From a checkpoint of a small transformer trained on Wikipedia: 5.11M parameters, no biases in attention or MLP.
Each number is 500 + 50 x the weight over its row's rms, rounded and kept within 0 to 999. Layers, rows and columns count from 0. Numbers have three digits each. The size before them is the row's rms in percent of the matrix's.

# layer 2 MLP gate, 256x128, rms 0.351, rows 225-239, columns 64-127
095:419425564417472527521419512520515472499483510517559495532482547468503463567537474426534474447549424487402498514483522473364563547540447509506405550525533455488594552562519515442490547509475547
099:503579395525487562452512424514470494541476450570474463562532524406578520518513482623519490412532573447509503410450495486419397416565481495454517531544548536616506587517419557458480506506478444
101:530479505460478492530608493545511557547438436459502492542631527451482468518533484550586483504562512543487456370456503530547482542516474420572556472398471469467535401545535553472450519451424497
096:530559440494509436566509517469519492488499451516465505535519475552519465588501493466500655524484411476558547564490505440571500489487529509570577348464520493523464552448485477548520519447448453
095:529521573423536494521492422448521432497535478410524549443547455527549509457571449501457506613556542502470519509461522439466550442442518515424582458540546483425458505522525543498461558450437567
092:468411569450536495527558512501531515605463549559538549416472403549629569473501505519516515471485475462520505550497634497431504557498525573577442465460466515503489535553534475521457481522576427
098:536534432493520488506447526582458455451502509609490456481560474491418516551530439412508519438551489524543564499526469562514466456465489514483352381501549491487422595434535563563402587424561540
097:525467597519501471511421515484514570435540378505430489459472533538491506495481497487490430475508476592451496518377514567475494507509494519495470470401424472451602545443496580443532544509456476
090:448540473435438529489447504487516485478511502547482544520523501478517504483370544522481494452543469501485518409482507434490513491524454445558426424406496503510565503389477433462504444518498526
102:552503473553530494495424419497498516547532448588489566488595490595588369483445520514535575528551501405497527622505546531471526419537484474449439499424522556544468451485471548453514599499425532
096:448489370504512490535445493491515505540571380523480509468454487517503461531461458510530429486586532394524447478483432518520524587585514592474556451494491549443425547451455536502515497528521504
101:463585530454571493487544428448496477558521473486485412484450453461548548501524530483516455500415483508461433587556507528590507519506514491561467492441485484532416492527547431467610555527439387
104:492428517428472487546457518477488537482463473441506539600492511507526508474477543513457495449494514441448498525551395496624585586447469485512547549467545512501446505457588451462545455528469509
111:489455562462425463381479525403554516454502511502484543510565433544548425573509514504518432513449539505596429453591535551535461457442462519452416582512375479469525463551544511413609508457495472
098:510570507508420604441505437547504466531384471581440540466528513517504495479535448522487483514527477459420408475474382487541476408554631526476528485534563533573488412478517493592534561463513474
# layer 2 MLP up, 256x128, rms 0.383, rows 225-238, columns 64-127
086:433520397395461530383608543468511549529487529513588444401543469567505483435494503428390449524455479486467582477535496437490459525397568525484528461490430540505523515464530482602576504510520499
093:536494331482602490490467410449488552473517489582548619484535531494481482425571528541471510466533531482537455543481539496468478510488527449512522487592540506594530563479431477505466511442491443
112:506445482581549546476406479542486532471453495471543504418499431443522517544436438530479423492584485525536484534494494513535528476514455412376505606550472514561519502471572475468501433489640407
097:501524539530428543588498461512493524442458538477458476445551459388483530507512538605536530450453529420540586405470490489506528466514567562580508552496470449456520466598449536470537495452552588
099:499494471527462515552514569448499469553485520458481544513508545460489421459479513488397434493484439572525547543547504482583497520543502483399445419501533448474508464530491396393530435455409637
085:523627466599562585469507543551438486485465594491479480509478463382459503468485492456497531542533557446629532430490508482579500472443479517458447496551505565559549439506476495540536529501446496
094:511440534542491391502568497476486540397516523444522487471434526515577403583504427486470487475500508559557401529522564488421471558489458535450422547494521518524532562536533505506515469559490432
089:457471560507517533470492554436416537561435462562502515429525485549606514520527419557480465558447458502476521439494532608556581540498485510520533487583459517512395512496483556366475456464508471
095:455588485519379381539476475465470517509520557463492473454540531408462405491611536612529512589469540563511513560552481507423449501449496430499606664442459506486411534477554557490470562515500499
103:455559538558518439645574530449428452509534565505567481543428512443442575426532526468599488476463441469539572443489503533453556464476470512425497558495553473555461563506531458544447467533503470
093:516567589487504521566491438461574503468614567515501530512447494544595500544533497454437549372459599487455519469557359591519546526470507580428452473546453460454460555537449538532560494480467442
093:458419456464463579516437482511620480504508484522436399521460517540492500468555487541626532555420501554465453604457555561458507451595589500514484505399498443515533508406517518417576519578441491
118:439448553533584477592549466560524492572526517555590494569500436509538550518454451565584540482525487388487563430382483396486490484439503510444496482470502441504446448460530505456468550487460523
113:455486569495449504526610546466477548469602502429558440544468465486568443512503536499509459547533460513436457425507471434501465425480481470445483538540452490509517551514454605446560350516538524
# layer 2 MLP down (transposed), 256x128, rms 0.189, rows 225-238, columns 64-127
089:452495346442460505384589514474492435493395568483470517416552500498522538468543517487417618499533462482530419512490505437475461483491388489436505490538482501527454520520359408533469474553498426
095:456486499487577541511536498459485561545540490584471437588476497450539597529526508467480628416444494593515514465525525476474582530479475564507518538481577463495413431476480609541544508488476506
113:593483580491501450463437540486480455465451519517544475527564418508525394569551484492491501482487446504505484513505476515465512514570572426573382550597543475481530514536568478458491488518574526
094:536457359537559368313613440518448570524510459548511539494491463461446489422502487543509499537501477480497508515512567503549507395461426536484494517427557524437459464517436481462587459467526477
097:428412405577524408438520435476487495512540427439439510464475432497536483509514514486527489418556466537519503436483515477515482523430483522386582428496522492493468473457574491555498581466585584
094:424624530572553498399509462584488536497419563514517587495447496474424430509490591541590497544508543459511450454541453468524594428432517466493476502500511489433457497512563535536460508500471483
093:504498525499486554443475500469501508409412483510498466392446570554476509451479475479566515442395520420453481457445509454546532342586484496412538400462488460478574426444478474489489529479472489
084:481444415477450493533532483435469569466553579542449482491563550570471606570529468509462482571535441450442403501457505439509537547561487530553499478587512484516446529400444435514531464543534527
102:540419424510511575451484458512542483438501428476433478506515531550495542604477536452514468504475577514389478585476582449460531558514469517508502496572533490528409536532421426483408535533529463
099:550469471552532501545454549523460513542468410429477517439520542494560468539472580469422527504504494542537506540516540557397457568449535513520438441558468538532483512550419463630536447437466499
094:521438581551489490491483576478465492604475517504491503549621544470471499519521442476487509516516437421440533506499460536616560479508466463449458326483571530493462479484551406386366490486504531
091:451522478454494433508590490509572540480520495584578442453503489442518511525483465576538611444481533407488488481515424585561557508501582417518568464469481596471508503436491539490477503502554497
102:498494502453495474430522460503453527493488309499573533487466499543569477542465535540509592469510465491516444485425574394469536489488480510480534502386477481576461595497586468508497509547548589
108:470548450535405532585525514573557491454472530475505518521536512458519536494476522432524525541443519552632498443481476471441518564389554549576433568535469462513570464528418493577607526505464561